Each number is 128 + 32 x the weight over its row's rms, rounded and kept within 0 to 255. Layers, rows and columns count from 0. The size above them is the row's rms in percent of the matrix's.

# layer 4 attention query, 512x512, rms 0.0233, rows 280-287, columns 320-383
size [103  95  99  98 107  97  99 101]
[[141 131 164 109 147  10 141 134 108 145 154 157 146 101 149 108 132 154 192 124 142  89 128 156  73  95 143  69  80 112 183 142 107 112  92  88  89 104 126 106 147 133  79 142 194 132  94 129 159 168 159 114 162 121 163  88 165 141 106 134  62 107  81 105]
 [116 136 126 129  80 110 110 188 123 157 128 130 190 106 138 157 142 110 182 119 157 107 153 160 176  69  96 108 175 195 108 121 139 127 134 179 150 110 149 130 133 139 100 172 116  80  99 153 123 117 198 148 120 171 137 152 122 149 180 148 129 141 172 135]
 [136  62  72 145 107 176 155 123 149 119 183  98 116 178 152 106 134  75 155 107 139  91 166 153 169 126 107 131  86 122  88 137 102 143 108 109 201 171 116 111  89  89 130 120 180 113 117 119 140 146 115 171 159 102 117 131 184 148  61 185 146 123 125 132]
 [171 118 136 130 115 119 166 102 114 122 141 137  74 133 160 107  24 139  83  75 131 174  80  83 189  86 107 157 100 177 140 181 127  92  80 128 136 137 156  71 117 138  93 133  69 115 140  82 117 171 158 164 141 105  98  70 144 150 145 121 165 151  62  98]
 [111 105 197 110 171  88  92 101 114 160 146 107  73 122 120 124 130  77  76  93 121 145  89  65 133 129 126 143 126 135 107 122 140  96 103 143 177 150 146 127 118 191 140  99 119 112  92  99  77 142 152  68 145 109  96 118  90  97 120 128  97 116 150 160]
 [147 149  76 198  90  93  82 152 107  41  94  80 140  88 120 110 170 156 172  63 156 141 175  92  97  96 117  81  78  52 107 121 132 107 106 179 134  76 128 174 136 100 119 142 100 132 117  96  92  67 190  64 149 103 139 144 145 103 151  64  96  85 139 114]
 [128 114 122 105 131  91 134 107 194  79 132 136 108 107 173 150 130 142 143 102  96 128  67 152 102 133 123 111 101 107 152 117  67 178 105 121  68  98 124 159 132 114 164  71 179 104 105 117 121 143 112  90  99 138 117 110 133 137 179 160  89 110 129 199]
 [117 122  66  83 168  96 129  92 171  91 101 119  45 104 170 147 125  93 118 123  28 141 118 186 107  75 148  98 111 183 139 153 198 109 123 138 133 154  97  99  98 136 139 106  89 162 190 142 104 129 147 123 227 100 150 150 151 143 114 135 106 164 198 159]]
# layer 4 attention key, 512x512, rms 0.0233, rows 280-287, columns 320-383
size [108  94 104 105 109 100 102 105]
[[115  93 122 109 140 142 115 133 176  94  87 161 127  83 144 129 141 179  94 138 120  67 105  72 119 129 125 163  98 155 141  82 141 148 127 148 106 146 121 122 144  90  80 154  93 152 122 197 131 113 132 122  96  81 142 125 160 190  86 163 132 144 135 150]
 [125 117  90 113 177 118 158 177 109 158 114 117 158  88 159 138 161  30  94 106 157 183 134  84 133  37 184 153  97 112  67  97  61 141  64 130 133 136 131  86 120 141 109 169 111 156 122 138 150 162 135 124 110 125  77 186 138 138 141 189 113 140 104 109]
 [ 97 137 130 115 118 122 157 130 116 129 131  62 153 163 198 108 124  63 150 109 215 150 174  40  82 165 176 147  77 106 161  83 156 117 115 115 145 121 134 138 132 123 138 117  46 122 143 171 122 122 132 134 101 113 102 123 147 154  81  98 153 124 117 133]
 [157 110 103 115 104 205 155 103 137 140 130 125  58 192 105 134 108 196 142  65 109 174 152 158 150  73  94 163 135 117 101 173 126 170 146 140 136 133 207 101 115  88 156 122 107 128 120  91  80 194 118 121 155 110  94 111 170 186  81  98 147 103 107 136]
 [132 135 163 118 125  84 129  78  80 179 121  47  73 127 141 102 137  98  96 110 149 138 154 181  90 152  69 188 132  86 127 154 122  97 141 146 175 142 148 162  89 109  83  95 173 177 134 101  76  60 104 175  89 128  87 184 165 124 114 153 111  73 130 168]
 [119 149  91 176  87 131  69 174  73 135 131  99 146 147 157 107 203 159 146 143 199 101 155 134 127 138 117 132 137  97 122 102 132 128 194 107 138 148 115 135  57 141 138  95 144 114 140  35 171 116 126  73 136 180 110 111 118 121 151 151  88 173 147 117]
 [152 130 171 197 102 140 148 151 114  97  71  67  68 106 115 116 143 100 125 107 148 127 169 148 118 108  95 104 124 182 113 170 125 140  92  42  67 114 116 154  48 181 154 131 162 162 152  99 175 124 102  97 103 119 133  81  95 168 139 160 112 130  86 118]
 [166 176 127 139 151 126  82  81 104 151 131 127 155 115 160 120 103 118 148 157  91 119 125  49 187  96 113 115 129 137  98 122 124 108 149 155 200  92 106 130  89 119 178 152 173 209 124 109 153 130 119 146 139  72  96 111 162 148 137  93 103  98  89 159]]
# layer 4 attention value, 512x512, rms 0.0233, rows 256-272, columns 320-383
size [ 96 101 102 101  97  98 100 102  98 100  96 101  96  98 100  99  98]
[[120 155 173 132 104 210 148 198 194 117 173  95 127 130 130 144 125 136 168 138 140 196 157 141 114 118 135 110 105 118 165 105 103 125 249 159 120 122 121 125 102 151 167 175 197 168 128 153 106 162 149 123 166  73 214 129 149 146 137 110  97 160 146 159]
 [134  76 159 159 151  92  86  78 141 157 103  99 148 199 126 117  77 128 154 113 117 147 117 154 187 132  72  80 179 161 136 130 126 166 216  67 166 157 128 195 121  90 141 119 104  98 145 120 178 112 106 104 118 107 144 166 119 188 149  99 109 169  88 134]
 [ 97 109  97 113 150 123 118 148 183 171 110 136  99  98 166 161 122 179 173 211  84 168 108 106 132 157 164 108 144 109 183 171 111 156 112  78 106 136 147 134 126 131 131 146 130 134 133 156 130  89 113  99 109 121 129  73 139 118 112 118 133 147  95 132]
 [127 127  81 171 174  94 121 139  57 104 111 138 159 135 113 166 163 118  92 148 108 117  86 111 108 148  38 135  93 113 170 166 101 128 147 192  96  69 135 137  87 156  99 139 145  86  95 134 115 161 144  94 154 139 191 148 120 154 111 122 155 140 156 108]
 [158  97 177 111 117  88 112 100 109  69 145 174 163  90 149 167  77 157 138 112 173  89 107 124  95  96 167 138 135 194  91 144 102 148  91 127  86 160 162  89 117 165  90 118 160 110 211 114 176 146 110 110 127  68 149 199  98 156 123 168 106  98 131 141]
 [145 107 115 130 128 151  91 116  71 128  93 125 119 144 162 130 113  81 125 163 136 145 143 103 153 158 130 174 121 142 160 105 161 104 169 138 147 115 143 107 191 139 153 174 133  99 193 105  82 166  71 148 173 116 136 144 115 149 122 101  80 140 117 110]
 [148 113 161 124 136 148  79 141 131 160 103  96 139 148 147 132 109 111 134 128  83  97  89 152 120 113 181 142 152 187  98 103 117 114 137 120 113 110 123 157 102 110 145 145 153 159 149 120 144  98 106 145 137 115 118 158  90 132  92 190 165 111 177 203]
 [199 107 142 116 180  69  90 140 176 194 100  82  69 165 125 111  88  93  90 200 132 113 136 150 152 117 146 148 122 101 115  92  79 155 160 125 106 153  35 149 129  89 155 136 157 211 104  53 165 178 135 115 105 118  75  85 156 135  99 103 155 168 131 125]
 [114 147 124  99 130  86 143 117 105 145  84  57  96 145 166 147 105 141 131 105 131 102  80 172 115 127  83 122 129 127 113 114 110 162 105 132 133  92 115 115 164 161 116 133  60  89 125 101  86 167 113 128 146 101 163  69 143 149 135  77  86 175  72 139]
 [ 80 140 140  85 154  91  97 112 167 153 153 157 118  46 165 143 118  69 127 134 125 111 149 111  85 104 146 152  84 113 125 151 148 120 108  88  97 138  53  98  64 148 113 150 109 120 133 120 102 136 125 135 113 104  92  87 156 111 101 127 174  48 162 187]
 [141 129  72  70 113 167 161 180  94 143  82 173 127 127 133  41  93 168 140  49 129 123  67 139 130  93 143 103 173 141 107 123 137 114 121  66 175  82 168  57 146 145 203 122 122 117 104  92 188 107 105  47  97 105 110 113 123 173 153  73 117  92 101 126]
 [117 131 135 156 114 131 130 163 126 143  77 143 138  91 121 168 109 149 104 128 136 146 135 120 129  83 138  75 137 110 145  92 127 148 119 149 162 164 151 137 153  78 162 131  52 122 191 100 122 130  86 177  73 145  99 155  97 126 125 118  98 125 180 144]
 [130 138 145 129  82 137 166 120 151 137 112 101 129 128 101 183 109 121 125 165  94 178 158 124 102 136 134  75 123  86 113 204 109 114 116 114 119 124 129 145 174 187  33 135 162 109 186 168 164 144  97 122 101 132 141  87  54 118 162 110 151 177 148  91]
 [ 90 102 155 213 105 127 147 152  97 110 128  82 126 176 133 103 144 147 157 115 128 136 118 103 172 125 124  97 118 115 139 130 110 146  42 166 198 151  92  73  94  87 155 132 102 103  95 134 152 137 148 107 126 133 107 179  91  61  80 111 170 178  89 123]
 [105 103 121 103  87 122  85  92 178 150 101 141 117 129 127 124 145 124 166 155 157 121 118 124 133 142 113 152 136 116 101 124 137 135  92 124 170 114  77 123  89  81 117 188  92 166 182  95 123 121 184 166 121 115 161 193 106 195 179 116 165 148 170 165]
 [140 217  85  98 124 179  94 169 126 152 130 116 123 107  72 183 248 100 130 121 138 101 204 155  93 132 143 122 112 197 200 129 135 124 105 115 142 114 138 109 101 104 126 123 140 151 159 114  78 110 156  93 100  87 163 114 127  85 137  82 139 127 141 177]
 [106  93 105 153  71 179  89  99 136  90 150 107 118 108 165 115 108 194  95 140 111  98 123 142  74 116 121 170  83 137 186 137 151 137 146  86 127  75 158 127 211 157 122 109 122 136 158 180 123 150 134 121 124 171 125 195 163 130 126 132 166 154 124 116]]
# layer 4 attention output (transposed), 512x512, rms 0.0289, rows 256-271, columns 320-383
size [100 101 100  96  93  92  96  98  97  95  88 100  95 105  99  96]
[[106 100  71  99 183  72 113  59  98  89 143 182  98 122 156  74 115 106 108 115 172 115  97 136 121 141 113 117 126  90 129  95 119  98  54 140 131 121 140 106 152 126 109 104  59  44  74 125 177 101 123  82 127 132 114 131 141  77 121 169 130 106 105 160]
 [160 155 147 117  99 111 106 202 117 103 181 130  92 181 117 141 157 110  80 156 147 112 108 170  97 143 176 142  86 126 155 129 104  81 102 146  93 122 109 104 121 115 130 123 154 111  88 112  84 151 119 160 105 120  73  69 154  93 138 169 121 116 161 156]
 [121 138 156 101 130 109 141 117  96 106 113 125 132 194 137  84 128 100 150  78 164 123 141 177  85  92 103 140 124  79  57 112 111 136 173 161 134 116 104 114 149 126 163 119 111 149 157 189 147 167 120 157 162 111 140 130  64 176 125 136  99  79 178 124]
 [114  97 163 125 150 201 128 161 163  76 173 100  79 118 140 121  96 109 125 125  82 131 147  76 111 119 155  75 129 182 145 105 168 159 164  98 140 199 127  75 142 147 167 115 136 165 188 156  87 125 125 135  96 105 117 120 157 180 127 139 144 124  63 150]
 [132 159  90 156 154 147  97 149 164 115 116 112  90 188  88 127 141 129 127 108 123 155 132 185 184 117 113 146  99  95  95 107 133  87 135  68 131 149 151 145 139  66  82 124 113 148 112  92  95  87 119 111 102 144 176  88 175  72 143  71 217 145 142 153]
 [166 149 109 139 103 140 115 155 152 138 171 101 140 127  70 130 152 162 171 108  64 131 103 137 107 126 136 143  34 136 138 195 128 153  88 126 126 159 145  97 133 131 117  51 144 153  23 175 169 142 186 138  70 166 145  65 138 150 162 111 165 133 119 119]
 [ 65 128  80 145  82 103 164 122 135  99 103 133 135 106 115 131 140 170  89 180 127 176 114 113  94 112 114 156 133  92 162 126 137 165 152 161 118  95 141  98 137 158  74 126 160 150 183 111 144 151  89  82 121 115  98  72 132 178 133 145 131 111 116  56]
 [ 95 174 130 138  60  98 160  69 114 108 118 147 129 140 154 140 143 198 180  80 134 193 138 136  86  86 130 137 126 150 143 169 122 157 169 138 128  62 161 102 144 118  95 114 101  39 124 181 106 101 133 168 134 130 140 182  85 123 189 134  72  78 112 144]
 [185  75 158 149 135  96  54 187 135 126 158 154 145 128 116 139 133  99 110 118  92 118 118  91  89 139 151 110 125  96 150 161 115 108 136 114 155 113 160 176 112  78 154 120 154  90  75 135 146  74 126 124 104 125 135 242 116  78 166  97 183 131 128 108]
 [175 160 136 149 146 121 135 165 122 156 112 115 184 152  92 136 143 154 158 122 139 104 130 150 166 151 118 124 124 143 111 164 119 142 142 134 118 121 156 146 125 102 100 101 185 164 164 120 151  73 140 141  97 127 150 159 115 197 149 118  84 212 100 121]
 [ 84 138 136 160 140  91 136  75 131 143 182 101  93 135  70 139 115 119 104 190  97 107 209 154 126 154 134 135  72 110  91 152  87 109 115 212  64 134  73 145 126 115 187 123 119 117 162 139  83 161 127 187 138  94 102 140 121  79 162 170 144 203 109 111]
 [132 140 145 137 137  53 124  82 148 165 163 125 145 190 110 104 117 147  83  83 134 128  88 171 137 152 156 110  98  92  97 135 132 117 129 103 103 144  75 136 125 175 117 187 182 139  69 159  86 106  80 127 185  97  75 117 123  91 145 179 118 135  49  96]
 [111 146 137 122 180 135 122 166 130 157 121 156 121 156 172 137 170 136 121 112 155  62 139 163 190 101 165 129 170 135 144  64 175 126 154 148 111 160 166  94 137  74 217 180 161 133  99 108 132 118 168  68 128 135  93 138 100 126  82 139 200  75 157 135]
 [128  91 107  81 156 165 193 178 125 120 152 159  71  62 102  67 142  95  89 134  73 109 114  71  69 117 110  98 134 119 116  92 133 106 112 112  87 123 136 115 128 112 137 135 136 128 149 162  98 155 156 135 123 160 116 145 174 151 137 161 131 111 119  66]
 [137 209 172 233 135 135 193 135  89 117 150  76 176 129 167 148 155 130  95 147 154 156 116 101 157  99  89 154 131 157 119 197 128 112 167 156  62 127 147 162 108 163 115  96 153  82 114 184 180 127  96 126 118 138  85 106  99  89 133 138 148 104  52 138]
 [127  39 150 183 180 114  99  51 125 116 125 180 116 139 140 122  76 114 172 143 147 128  94 112 157 149 108 117 107 140 154 108 116  90 179  97  91 137 128 121 143 190 169 176  91 134 171 128 174 196 121 171 102 142  83  94 109 145 116 164 144 155 139  92]]